Weights of a small transformer language model.
Size: 12 layers, 3.31M parameters.
Architecture: LayerNorm before each block, rotary positions, attention and MLP in parallel.
Training: a variant of Muon for these matrices, 108M tokens, 6592 steps.
Each number is 128 + 24 x the weight over its row's rms, rounded and kept within 0 to 255. Layers, rows and columns count from 0. Numbers have three digits each. The size before them is the row's rms in percent of the matrix's.

# down: layer 5 MLP down (transposed), 512x128, rms 0.0584, rows 164-263, columns 0-63
# up: layer 5 MLP up, 512x128, rms 0.126, rows 165-264, columns 0-63
down164 103:140137149171135088151136117108171146137098121124143146106120135155099133101151150121111149113132120084118119165110117134165135137078147144129100166132141147150133087147123121132119122113100119
up165 092:125143146161175187129123133151107168117104125104157186128149129116093124110125140114157110082143119150133159124162134102171112101118110116153130157085152133109130126107094147137090102149135141
down165 101:126112123144135128139151115139162163140092097136100138088096169101136153167151173120192127113107154124113183148138142139099106143099118069119128122140112147149157095115104137163140152113132108
up166 089:171105161106093118136123105138110136111153099119140126128118103130148119110116069079161137093124165132118163073119138101121129144151144108130128119118120163066099143102141143161132114139133133
down166 096:119117145130140124117167132101159123109146119130125145120136101119071167098067165145103191097124081142127127175135148138142148131083139126127114128136183104167155115106085086154155123101165115
up167 100:146132178104144120118107122178149149093132153119161171131153144145109118127125127121131141155082133155141158087106115125113129125142145095100097120158118121133120145113121164110102123090132127
down167 101:131146107075137183105143101120161115127114130109122157142104163158073104138169088147125169090117161078159109119095143115167164113117132164134133113114093153111120137114138125128133093148130123
up168 104:123156118100095144132145140129148140135121128143149124114119108117121127112140146096138100120104129123116107154123156141148138126155135088116146125115075137149111129179120150184147074108124125
down168 093:126154077114170074123111123097120084104167105072151131158135152101090146147167155152136137083124116151089089093156118105115141132154131165144167169153129117128127157106102117138129117131110152
up169 087:140123082123163129117132136124168130145070081131125148149098128126091085140107101118151141126152120138105136115060134116130163123100116154105132115137068104125142158151159109155114166135139145
down169 089:107131123127081128143125141138103080098171119049112130156134119096153127111124184163101114124097139141134094146157177150135125137122142111075129087164124124112135109148172135129151121131138112
up170 102:128095122107133159101157116171114146109136136102115105102113127139164140103147153163146106159126122169164120152135133103167090169127118163110174108110136144152108111167139083122117106072116143
down170 098:151130131129096091148102127117098103153138145118147089147128098140111158150154123116134159093115117136084168122144130140148146145114151110112141171121111135149089170114113100120138117157100150
up171 092:164115089131138128118148159170177073174162136118123091111118129096130162113163142109105155138188122153180157136119130103112125130110115136135156130146182125151114144092114119087109112064139132
down171 092:131122126134080106127137140110136126133132120158160120108139117158136144141097165144125114129107064167126131152097136129136177126151150118141147147086081159140126126154113128183138128146150141
up172 104:149150129117139128110142119156149119106086116139153120097120119115136161138155127114147041133139150172117097131144075155148157132143092149164125119124129154160093109137138133106092173146135149
down172 109:173127013172139111107084134128131152120082139120103146145145110127159134161127161137151120105093118142120137132139134119125106119106172142126090097139144113102141123135138128136103171144133140
up173 095:167154123132130088123167105123169119138132127124089126096167156098116123164123148126150129131105090067100129123140158151132127111160143155141151171142112091116115102128132080143122078109092126
down173 101:108107170129106119125112119119171138147107125125134084103082131150169101110096111141096111089133110089150126135102109134149129135161132110142148090164114133130118114150148120168110148172155166
up174 092:109135170144123146108104139116100148113077145124162083140138155110134102107114141133143127146112122121153093132129095162127058123160148143095140111156133127109095134144144124115136122129126139
down174 092:156095103092132135153155118105141102175132124114087153124113115157132168114099126138120130104100135093089133134129134111135161166109083152138120191146144121155167120131125134140131143137140086
up175 091:125159112148159111141140139088113132120092151134119143057115162165170141154109137134132102131128124127172092138150120120124115116128116166150146106105134150158142139111142103127094102136122233
down175 094:139140143089158111140145101120158113141115143151157118148122100089115144071124151134111105159102175150126120133117133127168157155106156119137144149145134077072141109137149133180127136110148125
up176 094:127102154118087122154130157197109118099128117122191154132105124135127136125125140131134110126118104174106100141153102124114113169152123131130108151121144118140135048130149119155117142156124136
down176 087:127147131148130100124157124083122103153112148122090139146161105079084109122143090129134158127131173107126171110090151103075158149148129120136119137171081117142114160124107108123082183151133118
up177 099:111118138106167128118129147131180133130132172161133120130136089103137116079143109143103157171185109139133091182122141114116132157134127103137126156123111123177137105120133107152121156138143164
down177 101:117140113140144160132085129147119125154112090132146114137131108101146176098138139176145113089126110107099109095153114127129161132118168134158123107103156121081134112140166163155118089166149085
up178 102:153153127138100103111118163161121089080065145090104108110181161113057133111141121136105131126119124141129114139100122127106112116156125169139175108133129147162116146116143111145123125103141162
down178 102:122095136140122114121148117090136140116141097118118167212082103164192143132134114121107145157105130099159127113141115102156085136103157097172132183080130116126160104117162113150118126143142132
up179 094:150126111118139109119111178143135146064149164093104112121139134126158099119112141160163098187113148102116104173133109146138135141145176083094129133156144142150115140121112090130123143098115152
down179 087:118118189144107132132155106126125114168149104140125144156110153084142132121132128102110168102169102089118123103107130136090109137098121123149104154101124116123144122122112152145136125144164169
up180 111:126128121115164102166157129131114110118139143146130126163134096157137143091125118137145133144106160137132143140123145113151113126085078129124117126093126117128102162132151108121146113177138109
down180 102:137141134190139138095147126110119168143129133172117147084127134111108141090137123163135164103134163117173145106129123133128127132076121117151075102114119112131141118140132178150111138153146108
up181 096:086129157112113099136139130148164142166106133102149088109159087155143127090097137109094139101171163150134153140093117137143142143129108084116119150135137161153133148116150107083119170090152152
down181 097:117100130134082139104144077105126126139161143176156142129111135136152121111123115105104127174115090129082111131152115151081136157139164168148113161156120109161164137163144098141140117119112183
up182 091:121124126127094187171124130124160143124141101127124116151134139139114129145130155133074137131128105098137095148136147143106160140145151132182121102131116143124143156100086147163127096093136119
down182 087:151133114157127094098137104122093121170138119097124113136125131138171158095120110114133157156144175136135143165109099131048116133145116139123076124103121119140092116139149167106113147153103158
up183 102:097147141207130137148173085163142114133154121138131139170160174108126130115138126145151136148115120135133127155137050123106122147145096137166147098127111122136159134157153090153119137152214151
down183 095:136126118142104137104139124144103117121120165154137107096120125128162147135162139091102156090141160164142124130098103124106151165076118138095110116128131080165116184094154096138144152144129124
up184 102:100108121123184141147141084159113139154114118121137079142139132135106130125108147120121139115154125113095124138139120126164145115150062109103092124154153118127108152150159161161135125112148184
down184 093:107105077146117169181129139102107135128135094146163136096129113121110108120103125150110133124113130134105168107075127146197126156108140192103166153115111139179137119128095139118112134087153150
up185 092:107133155152151162094162117122205093155125156124122124153115108121131098145136145124119121122140094165099111119112129108148133138161119156160134110147158168126103118141121090120130135114122142
down185 096:141101128111102098139149099129138140155097111101081119162114121137171127096127155113120129137120108130172148159129200136073161141096130091134134146154147137129164104127130132146146151167139175
up186 107:096084172168118159133127102147117116104129102087103113114120144178129186142140103089098090105156156138128146088171137106114062100129085105130108141112133147139156129109138157142141174135128149
down186 106:137117108116132151113091155123098172163155138116116111121099077144150117149137170087139142140120116110128110149128093108074102145155129144127162115132116131111139163126157152115120113141137148
up187 113:112084142151102138118155119126136103140101148128116142131128148083155137138139126138116162087137101095118144051113153137132155110123091117119111112109142125137118093107152165140160150148200221
down187 105:131175145170139083127115130136100105166107119132129121159120154118107165128136150123140129084140102074144171128107138156129103121085133130101135114145106149136152153143099143114131078098124126
up188 098:120150152114131124097154157106126154170153107142137144144104134118119144114146149139123150095130101136135129079129112094134147104161064136122174090073123147123103117080129088127102131107127099
down188 097:126120128171164103139107166087112138139136138075123136153107092114168097116112154105121207126117160149120137136122116112124148095135139136102108132159131142138121118131146131090101108134107102
up189 110:147120124174138149145159116108138115124164100160096097156113119140166175135110119171115118197136078109134117128117104130089124154104132150122119129115136081096116156105146139170117113122125163
down189 113:145111119120145136109129145142106146073099134136127142140151153125151137096141134122171140160127168130106074108107130102114122095147125100163123156098170133116151133115125146114116123124118086
up190 098:132146137120156115123132119122107116126142093169098122130118102211116140158160168114128148136147110160141156086126154123126133103108105149130117109168145149131179141131124134128136121118139111
down190 099:147149148125128133160083108125101157107114122145129127084108148176198117118123082106106162085129119127135107175153072114161134133101132084123093128110113097135121130130145120131113142116075128
up191 092:108137163161131092188117116148114099110106131136135102160116130109136103114135116132154120136121106081132131156052130118127114145128104127120144128117143120141154144169156105177145126105147106
down191 091:162118122086128167085156135125149122149133118136108125143111106153084142153107131115120152100137139156129101109138143128111161112131172149145073115133071115115106077124150123183130164108081153
up192 091:115084106157105143170138146136105146106139085129078112130130114148111137141118072131111146183151119158091132160104158166128103130145121135082131135140142126153134138134103068129145113104127106
down192 092:113188163115119087137166143120127131144123180104210133124131133124111127103121147128153115095090144114137147145132081107107152134143127132135098099119132089182119147128122166108125154140123146
up193 106:118138102190114138148099132099128147151140142122092126162103114119135126158137144093099133116173113088149143146140130146101121145135148130124111123134109163131135135115152155107126097118134117
down193 097:127124123107151137139150123147105166128104098153116093125075160127163115101099128136128135109139157102116133150155087107107153088116159151107122092096092142087094136109154144131144114142109113
up194 098:113138136120135084101142091175138165142127120105132162109100091123147124140130070114126111130151149101140114133090139111131114144166085125111135118139104159106093124138125102139089124137118181
down194 104:133104100130144108154118136122083122164109153137149148132131145125141135132160101084093142099093135117139164102120114144135134107131150114165103110128093076107133135116137109115148134118154172
up195 091:081127108150122094100131179135124130139142142145188108144159166136106111136100139141145125109173190149098147090121133091130138141095147127136104133130138144120157129143161123154181136099137203
down195 094:118121122101137131134143130138164103135153122131109129108095151093160123151128107152147161203097101107137123139128122171084128104167150099132142080117130105137132137147129121128150111128170096
up196 105:113104126169130131121118108134104124148132079117157158123132148126074153112154092098064118135107111105102175092142147147144087121152158125143131106165128143094197153116121118127115134153144108
down196 107:170176111126085180107087147100151081124142120119093105151141129135138134101149112069102170135121139126095120152121133119103129152101117107135097110130165111174117159114121145154120148113119129
up197 093:125190117143093124131116146094068145157127113157136121137168132151104180167091148123107145139151162134103119132106110117111134147125118131123099127133131155101134110115152132130117122118100134
down197 088:093133111094148102129130118080133134135134136146135122117110144114144168096166134137122142106114128162122148139143199096153127160095139176126130142161142095153172147132127031105119149124136119
up198 103:142183119111126140165126110097156149146129117146097101151175101107095149118153119143075157160140117109135162093078149163123101143106139107108146094110108105153103144146143112149149147164125147
down198 092:123036140117170131108130140175134109103112156156112128142088149129138147148109127162162162130164114153137110107136142163133127178126100170159088087132106112126140149104153139158095129127140136
up199 098:122169120117135121134118140101128096111117151121137135135119138083097154129154122125103125142130134112097143137127165129144123116182133134113132137129093083125110159078125105140101110131135139
down199 104:121143095126095154102111112123075151109142122146121160138102095133090110120157116131128122115137079113108134136172146148114138140089187133127156084172158136132119155135084108132143149119098131
up200 099:139145146110087111105120142086118075146122149141131103144143137119173135163138094107074128128199118112108107147139120125157120166140120107129130112098111141106131118145133131144136141161095137
down200 096:159099114113159132126111166081148151154135091092132088148135084095132107130112165181146141114128105157153105096139151125171153108110178172117119105098116112166147159126125121154120120120147143
up201 100:135124159093134102087130130134090129180126103092126082175125124117115169145121100170114109145106125106106160135119112118149128122131124116091146113119121111128117101082147102140166130142142127
down201 097:112146134148130126123120112123123074118157099185142146141143150121123127146151111135127113133214124167124101107120136142111163119191140144142104150116129157114180124152130124129084143107130114
up202 100:148133097169148152132067177117132144127099125128151143126112106128137116118106106142141115106117139134140166128119079118157126106156109126166145162176145150115143124106101132153115087155074129
down202 097:151127123140135099165108149095134173162163147120101107108166140120125144141125098138121129081143139144130133118129106119100110129137142123154113138146129106084141135120120135134109145130113127
up203 095:164130115112143148064100190128150139127079085175102112125102178131101112100141117127103113147100150123163103133138130152138104149135135115135114125152101114159143143114163132154108134105106105
down203 095:144159153139117112166069100138095145141141138158138134109107133082125165121101127146163112126129152147117145133140096126131134143102127145140138115135143090110153097149116092082184130167148097
up204 097:101135146175156115125114154121119144108114132135150115141118120126143122150126131143127123128114097138133134101106103147101142109093157112089119153147120109117122114144133178132143087108127126
down204 084:174144140132143098179141155137097114126144140111089130139110095095150137118083146188110127110095133136127134155102137175122152104118132139114164114141119162143148149145154178159161107153119129
up205 097:148173150116155129132138165156130142107102143150107172134114099107124113124105119130131130106118124148127142127125151109148120117134131127107134118115106105079191122151157112152145158085123107
down205 085:144104085117079123157130135094127097122181135107147156136156104186150115163119126124132121145135135164164093177129130122143167134140151127091135122144115101117127150108126139162154163168149154
up206 108:131169155089116124118123130138081103110156133123145133118178124161159123141138154132082162143123097123115122122112113146121121118149125137122099162123140138130088150131119135110108113135105098
down206 103:156135092140166161151114149129108150157095160095079112133183139142132111134104110102149114124175125142087155114153152137129140142136161108141153152080141112154146142094151144136098113116116111
up207 104:114131076111120116157158213121128138105156161153145119170109113122141130156149125118103119130128111162124159115136164138098102123132101113126128093130114140063163155142138122102179144104106118
down207 098:125117154146132166129141115111131142116173169112147116140139115117145141137162109113143113143086128133139083135131111146125147080148111154095136110139147133126142175131113130140155126107152186
up208 099:125096157146096132131148108161111109121141139091116074107137097124053152101150151110127163119166115135119162102134150109123097093140103149108179141098143123116162084143137098137129121148173142
down208 100:120135116128131111117166128073128114147128129132136098158117157119113141132159125145136104128145156115110113190171107099181136127085124139144123148114094154120124075146120115112115083128113133
up209 100:181127123131117115102133083129117138133080149121134138138154114140153127152134149129085153151117112154116094104139106083122157151129133128115143117159084114137145141072137130139152120138106165
down209 101:120121127127105113140141108140127133136139146117123104103114096138144133109169117116159092074145131064164145138139148154192088183135118131117106136129163158122128118165130120139131137135161138
up210 095:121114117111160134110163135085182120152125128152168149153135112102115113101152157086098132182081108118132112128128101135089137168121066111159142108106152117163106109149117108117153107156133126
down210 101:136142131143145143085135161074151127137134139108142078128091125117111164169133118136143135131144130125096142166104150142134175159148112118119164116122175094124097090129162144150124147154149125
up211 100:150136117083145086117136146171175138107103076129108122147084179117127131103156125113114083105142118136120165135121136117119117104179149093181152125133123079133095153146167154159129115118118162
down211 092:152138115134095108125101147153108106125126128171172099104132101094081143129115171162131144152136154160079081197120136119104130133118108159125101128112157127124163137135118129154162113082109116
up212 108:121133108119096176100103156124150137137138143093111095126134068126159122162070110129150120117179151067101158130079136111156147129165102128166146110149153143138122135095100131125138128103183156
down212 107:140149174068157098151148114128107146150095148138144133156120150139102117106135147095125138149079134094103148088088163109099098137130119145110154124116116159170076151107134135170118136148159140
up213 098:134108152117103112143087137152144121118115100170146149077184122116142194112126147106109135111189150141098136127138082099112090133127121128155107116132106115135130129151119148094127140122150087
down213 103:118111139114112165095074177107137082158129120154133151151125135114152146110118117153118130142085090123139098144160140158128144120121120149121101154121124141097138149106090146100096152144111116
up214 097:141155132140139121115071143090145171132135080138136152113155144105150106109129111103102131133103164143144146132112122150142155137107153136165145110131148138131143144159117085150079155086155161
down214 095:077132080087135149128128135142115125141099128093131102149068112110172126159140087130156108140122137121142112135136123101128122105175136136100116139136092160170104147107147105077106099061115127
up215 103:127127112137137084135159112113116163123174125123095129157151153122093148200134136169074116114131157154148132091110125129118159145126135161122104144163105096121117096121134150134125147145097136
down215 100:101109169153165115111132139182129108150133112105163144105173095155125139111135151138153120111110123135108150131090142105111129158174118113119165126103144098094106144149101145123080136075127108
up216 108:091112140107135103108125159111122071144150109142177111152161115120117145109093103098150148164126141144160155106093125139172106125119115112149188135143110100093065095126131128092115122122126129
down216 109:150109089134122148141155121129126091106144102115161102146113124136143103127120190104149126140146123106131120140132084095106125082146090103149156108106095081126127138120115109105147102161102171
up217 106:124163145104135165156115128136120158116095091111153108110131101111134152124082132167141146125150115136147134082071135145132097136120089118146117142162137118122169111141124108143138117099135122
down217 105:118128109104099123123081133176153121171096108168145160076182167128119114134136137149169115154143108153100135134085132147100143122152127151115154108119168093125145163119125122167146113143095127
up218 101:105161113126154135082099135127102126133111126158105121110122121098095112120170140147132123102151144115168091143107103129105130156124122156102119185128130162157077164084117091084100124140126103
down218 097:126137120153115084124125129105163096144165130129124121126190152145152139150116116128133126141131128116075125131108146135115117147128129124125116146134120096111164121118151136165142098160099167
up219 097:150153161118122092115174145180133174124147117158128133134129123141080139107097136141106108162098131082127149164165127129132138102134136140138115126107114116154125145100106134113160148146156151
down219 105:146171159116131101120135115111130138173125132142069120127138149140084150119115123172148142130126122107084130156151128113115146133135124122119130166103135128102156143125140129117122143151115145
up220 096:137172119109116131089099147180150112137139097124155092150070085091137140113146122144126122141136094167138135130150156136181129121135097118137139185127107128103125133149131106154139108150131141
down220 097:125135128142153147161163118092157141138119116148135120119113122109103092127173142106109110102174158109104127127119165168116142140106163098119117143149127120117136167111138106117108146123167092
up221 113:096133136164132119150144110135094141133122121127210090108097164146122072136118171145085094128134129123157114112132134123131145135137123138106105114128139145101134088131143115099157150128130160
down221 102:116099139083116172139171136133126135102117112141100147114118182104159135108089140169112103086131134066103119105119138132208129138151135128091118150111136117120121110143104107132096099143123136
up222 093:124127130096145110111100143136109085147109109129116123073147160091177157113088132101146124121129134125130163143106130104131164152145077171148140130139146132118107169146121188120148087150132118
down222 095:145108161145128150144178120096148098062163131105135156163116153136147145125150148165111145153107169158147107173156116158066122082090134091120143125135133122123156109129119132149106155126114140
up223 095:146075121132182104114136108148167140094115121148124140133165125131153120135108113124115099119186109128103112091136126152118144148120134112127120106132155115170084126086139084127138125093163125
down223 098:068114175144067122114182128064091125148114148122141107116108139146130124127146110145131155112153139118148120114165143132164095121093112118116135099123109111152147132170146153085145144115108101
up224 094:190110105168103127141130144125171165100151112089130108108124104118138145132141126099134117126158180139149154124124146093141159138110075091118164162127162107183144118115109093168116128116128114
down224 096:143156123139159134137138108128123102085112133125150154129097102104122132134151149137114084142143115116115151124102118154096110119138108106128104154141127092170124141129080091116134129126156088
up225 089:135097132105159149149127104116132169125105139128150159146107146163152124125145149118116149116110091105143142143084127065153102165142149052125167093136143115104153155123145121150129139141148129
down225 090:140128101141093126135113149136131130146156094109129099193107117119145129099154129096133126132116144137143110104179110183141112122136149101156103116155115126152125142132163096140164083172131089
up226 094:098102157159140146110094110114096141155136124129145109134159117134100157108146096137135145124122122158178109151172126116140084148169080135093172134151143158128133118133139081145105117130155099
down226 100:132108108162110175137122118134164134087102156150133141117112156152090076102159125135109126092146164125137114095148121099108138141099131093143085088163109134103078124147140079122081167147125164
up227 109:184177115138129096146127175130124132115120148095132123140123101130117137123142066095120130132185154123141173140117150135151149123095088143143157135108094139137112173123129128136094120181116171
down227 110:117122122118169071152167143152102144194134142173171162145161135138127081137132101145140146131134132129124134155111114123151123141120113144140122122151146132144076145126108150161150121192109108
up228 101:131147141113156136103105141139138113137117146125145103106107154161127172125102111127119079105126123128130121090125129110094135159111087115073120150102107166113090138111128131109142124111115107
down228 099:141143113096130116107129132130171125121153107121118155138136097083150104141132127119133140163186107143134141147108129179116082108115110163162129114142169163101109156138128105152156136126107120
up229 103:152078143089147148154159147194107122149125121129114145099120120072168159124136130092139083099134122102162109087105169121127138126072092107158112190154118117134154129121111139097130133134175092
down229 106:075158172106102126107125154143132111133103114106114099157146133107153097136100138128122196133113132161126208140139165120095145125094161158156132134123138116136124115098151120162162118137128139
up230 100:105106082167102131146119115114080128128161110127127132106144161155130132094130106102127112150121112131096181122113106190097150128153115154138171185101136145116092149131099094126169154135179147
down230 097:120138144161080136144171169120115151129134109159125124116130132142137118114136117152120136152131077140160139096127135071166087103144111119085142114172104119138133131134110133128163100134072099
up231 100:137169196129132109148176087134146100142087123124175129129100130116137094136158140094126091125129125153106138140111156150147111147151119081074156121131113162143100122132151161177126124123129129
down231 096:142078112175129163115103112062114125166164128136128112146139097121105119147142112149115135087143102151111139139166124169141112133084116132183124128108159114130138103086097120128131123154104158
up232 097:108132139110170136122163114124106132134128138139141114108119142112042150100120118150128067207128138147163138119126126128126125127138142136174157094111137106132163067136109111094120134168171183
down232 104:170110133163110125146137121100128128123108120147161149134132144145094184147077117162104138124122097169122115149125160113113135136149162136121168121131141127121124110098109140140114093124148146
up233 102:128128096170150124136122146144118130118132132123127096080115145123152158126134149133090150137129056127125123115109151098146127131142165139148123124135143136117115078130136133129149119092159111
down233 109:082143112147107140110121128122150121151105146140113174110124176140159131073094113096123113143099132132110131124130101117131171153154117120107164138131133156082135117126121088173100178157127159
up234 097:138107129145138130135099125163144094107176185142124102128155076099143142139113115128126124113127120101093120119121148145146118105162145134116101136151130124139139130092140093078129135119136129
down234 091:101146132142132108134115132152135191126112093119144136157066135118075144119134092176156139090119123151156143118115112118117173172132149096162100110132120107143105154158102159122093131141129154
up235 098:111113115159143158128151122138145109133155149127142166163086147157093147161144088124160104127157139165159114141090166105171120079127137129121160177152142142162098123165181078141125104149124115
down235 087:115135169132176144127175115121121155111099107136107060098154135142165160105089124116127121114128145134115144146136126099076141140178131146167136125124131141127165092100095131164103133133143099
up236 101:130136143164112132149101134089165118137122155152154117121097138127124111154129162114101154127103141127138142152116143131149126140123104121135141109159150167099132100047129103122122125129134123
down236 104:144088096117144129160134119135114166091116158138148128163138185083134119118135119148129079136130137108143140114180167121143164057100127117082133138198159105154127079149146158125099105111128091
up237 094:097114145141088186136129160163135165126152150124158122145129118162134119116102116100112127134148160117144146139152142100108149170153100108097129122150142134141117142132112071079138130112143190
down237 093:141129126168146141115150123079134119156110114119085172130167096101145175107130093130145117137133128113117132098094117144117141146112141148150132123162182134176141125161149137152154153162091118
up238 092:076151145146174111134134146116122111132149165099109126110130135097108119117089096119104109136132104162144090116100152112144123115108155111083162141137160124152085131144120122104150152142137107
down238 090:136173087114143178176133131221129099111097092107125149110099091128158159150117108156131172119107100111141115121157131114128171141125150142136140116165100121097118124129115130160120117093144127
up239 106:174151123147119154126089111166118123124138149112116130099136112168148135111116162102161115134115130173098119110141129089109127085110087159147148092132148112109117156120133176130149081140163129
down239 100:156158059113170114144121118158197133127142105120130121141100112103141118135143152129151102144107144137138093114137141118117178144126093200150167114141145127146158135097140108103110079114110105
up240 099:167072070131114187105138133118110155103096139156171094133148127119120128135113166145117123152100128134087100131080134131110154110148104123073133112125150131132114141087104132141107149070139145
down240 108:095096142156117146107120132103121093148119099153133106165106160094156141131093147140104124094160104129170104127134171111171079144117179070158111140120119081092135133110146099169146143159128125
up241 104:093144154129155141133134097139173156124116128119095097101132122108137107081104151157121143102181141086128128141114119113123076174151099084115084157130128104128095137122160106145138118086170147
down241 092:154146146112144130123148102129133134166143145146119100104122147119150115143143150087123112138173137155125096108118093120142152166123100161121124091125072083129170102180180129127135121130117150
up242 095:129120136136117142084142166113134117106126124113116071115106104112139109153125146151111168140162126122114149118130136140080089128182149129118137116142084127136122124148133176122110159118082156
down242 090:118130102110166144146182132093166173099168110100105099147111135145143123130136140144123098110111162092090087112148146129112129136100130176115135128133136108139145103124143087126189141159169128
up243 109:179097125147132105110168163116104099110167125170116150122129086090144167163121158107137138108142127118137115157111151092094149115091109127130105127144064174121109162114158124070153128108153138
down243 115:126105119132136134126176119135139166068129118146139140136166161132120134149115078109124142118097106153123121066102157129127103154121144102140111139129179132142127112157147119145092121079148119
up244 095:164107117130144118156115130118146137157133137121131111146121133153154138169137156113106138112148142140124143119112122174146115130131120162104126150116156149189152173141154103130151119145122176
down244 095:121125130126104108152124107099120132127087149122121139136133126138109132093082121122155138144152163147112136154165151083098098102133124094137093153140128104081102104082138116107086156134155096
up245 102:118134128107130161140131134146123147100140125130151121099127097149159140111146154132116106131145092130136108082122113135069147173136069130128117160164117134152142118158102073184128153140146178
down245 111:111128121093106130148092121140097149145148119198119173103170095111161144115162167101140136109108086100173120143144161127099133152131145126138103136150169130123147149141102114154145130135157168
up246 107:097129117126096157147116144115156125148144115107082103129135121125138108115139114154079078168122145140172175114179125103115117130125119131155145115111127098132183138104109122131131155111152132
down246 110:140114121128138124133129157143125159084106111166128109128139181146160091105098119164100110120143064130077153158130085123094122125147102151113121098129113128124143158114150120110115114146189139
up247 091:099155100085109170124105131161151081117126152107126115135114156119128123118090132151140116135199083065117128163142181156132092118119166126089102165095129159107135106126143156114153118137114125
down247 094:133097145093134116120114100098093143108119130126182136072121123086147129163151142125126135083112129174120084132108159144122132139133088124122117125114136092123157111094107142143120154083156125
up248 099:127145155128103107155118160122113108139129157166118141186124173139140126073154099138153146182196122148115146150085085147118061137154146150103094120129132158119124133159181120180138135152130110
down248 103:061112091112138131173199141111102128116104118129089124102131102148134140175133140144127100128154100105120119101153145108161111072125149135133159123141150115119139127058155155129167153149099120
up249 100:111072106127130128145139104117114180174091131098097147115111111130131149096111124140162135168125086137147134166154108098110131133099100162105139140118128137126135123155132134114161110109117123
down249 096:119097123093106125120122135136128108121144126157093105147156201127098140110129133115144095129137097162089148140142152100164122097122157179137161140127144099138134110110128135098102124144145117
up250 098:129105122087139146132112127133181118081112132109121131140125137147132142094118107142162071171118085135121171108161123158090165125107167185134142127120134131121131125149151119140119098136126148
down250 096:150134127158122162107085146099117153132140120116124124128116144123104129151167160145174172139092181164116127117160133136121134092134126099161098113147138145072122106145129109109118121154114109
up251 089:113151127114147175157150200144108135051120120153143131105090111116125136077150129116100141114120118074138080150143064099140139162143104097101135116116159126140111135135116133137127100124107110
down251 085:126145101104111127148091103093170097139135145129126076103133128155149127107124155098154117136095114152125144111151130107098186086148149144146149134127137135162121143145125141100129104088060090
up252 100:117144146082136110129138136134161109156106145093123104125140115156145102104116149086130116150130139128091107101096096090134114139122166212113118187111160110116158166118170147137114165078139128
down252 103:147114112124127123139099139138112115092132138152154162156169171081099150145157107112140123169123123117123154131132104125100169137108127122128139123121095111146138083149141065126103130175070144
up253 099:123113112115114175133146108146130138136112148119116122139081070111145100131111100132134134152106160110107122155138129112147160145125113160099114089135124104147143142103135132123102120142151115
down253 102:151173144124090119122145138150175126135144110131113079138123119136119101122144075127134096150145137164158137150125080141099152120128113086144112142082115117153119136116153119136163145123123094
up254 102:143103126100170138134118091148161152156155127097128113127092113110144131117133123073099097117141154163106132156128078124130120153133105135144132135095166121139076102123134092142137131140116119
down254 102:139183131130125067153117151142078127176127136128131091168140108147097147116139145113117109150143111089105149138135152147146106126136090154139157097162095084150139084183124105108126097108097111
up255 108:103128135119125087112162145154126128117140144182092136118128114135115104123137109135125151158104146106151157136114120120164067143126186111069105101133128131098131116122134119142143136114118082
down255 099:117136146099074158172117108128140158108121122139138138111114114125130154131145122152169117105138128121124144124076165127132083128134100099109141147078095123117097151089104140144115113140133160
up256 098:140110134142102110100100180130148134119151149186148099172119126131110116116098151156139106149140134101142111131124101118130151160157074111104091131125125139154131131121161106129158128156134130
down256 102:131126147109095127118172153077138133161127119143135135120111209130139091149128121128081147096127134127180109131135128140143160135122170135177078121084099144107123136140163119123106158112107122
up257 093:153157123104113123160142110091121097127101112096065113118125151132126191112117153143079088096099130131168134110125143117119112132173112148144122088118086183100160113149098112113118121107122123
down257 098:108131122118139126089158156119143166159157148110169104134160135136106126146103157140126129118111122104123135154093099137121141163078150122134093136113137082112093101143145059096135115146143124
up258 104:126127108115123146140109118081126169143121119124124096148132093134124153162165112159101119125092145114131191143119093154117156116149133096140120174125074150126144128126128149136156119120159133
down258 086:110146106120101106171146107103090148133130100129090120159120146103127158153158101114121172110053147113100135176126106158163151131150157108115160139139092135122151115093099119120120137105111122
up259 097:101111126147153213128131088180133129121132083117126141138108089110143139110111151073073116127110133102118122133107159133115116121118165171118136136114111099146120116140131103159165138110150122
down259 095:156157116118141098116135119106113196160113092180129144133192136147118105131110093105143157166088120154134119099114118125132156094123117105122111146145121125138132132098135152112124091201095104
up260 089:203130150095153167156153097116125111108123140161116134131162149135118129094123111145146107104140123114109120146136124162133139144126145123136154184105143172144148142140098168135144154144125168
down260 086:129169108134099077146113124166121125154094143130127115139106093141134101109101163105130138097126126144105111151119153081159184066127104094113127109174138120093141154109150134115133138126161094
up261 093:108160139154134121143180109135124145066139134117134144174165141108158134137150138116153106150137123145150159117122120147130132117113152125126106094105091111107095143150154099152160140116153099
down261 092:113118127112101131073131084149103130105094145133133148129104152099140195154145127163119135145101135116142104138147131143153105144125154102134148137130078139158101133137107160144116139165127086
up262 110:144076136106098123122118162120137097133148183167130099118091117150109138146127120122102103173153115127137080143128072150127150138099146142109111185123135121100138108086084143114152147148095160
down262 103:127177137144139114150137144142152125106105123138120090159149134185101064110117153155099118161110136165084105109103120139124094139174130112139121163112136161157091136109174087121140129111151172
up263 098:100076150143130123141143150121122144132130152145126148097143092100149107104170118102139093102087137143126126092121124142119140154096067159125096078117117155118103124158093128126107163141120122
down263 096:117104165115144087136120163113122157111158152151116145093132139129131154091164104129174150099125145155136074103103152158126140157123109125119106141128181136100130115152112094127139165096123129
up264 096:109147158135142107159133116123126145112085100139107126139138128119117109101103137119097168111107178144141107146134109162111108116137153127147143118166153097110131096128163105152127102157122113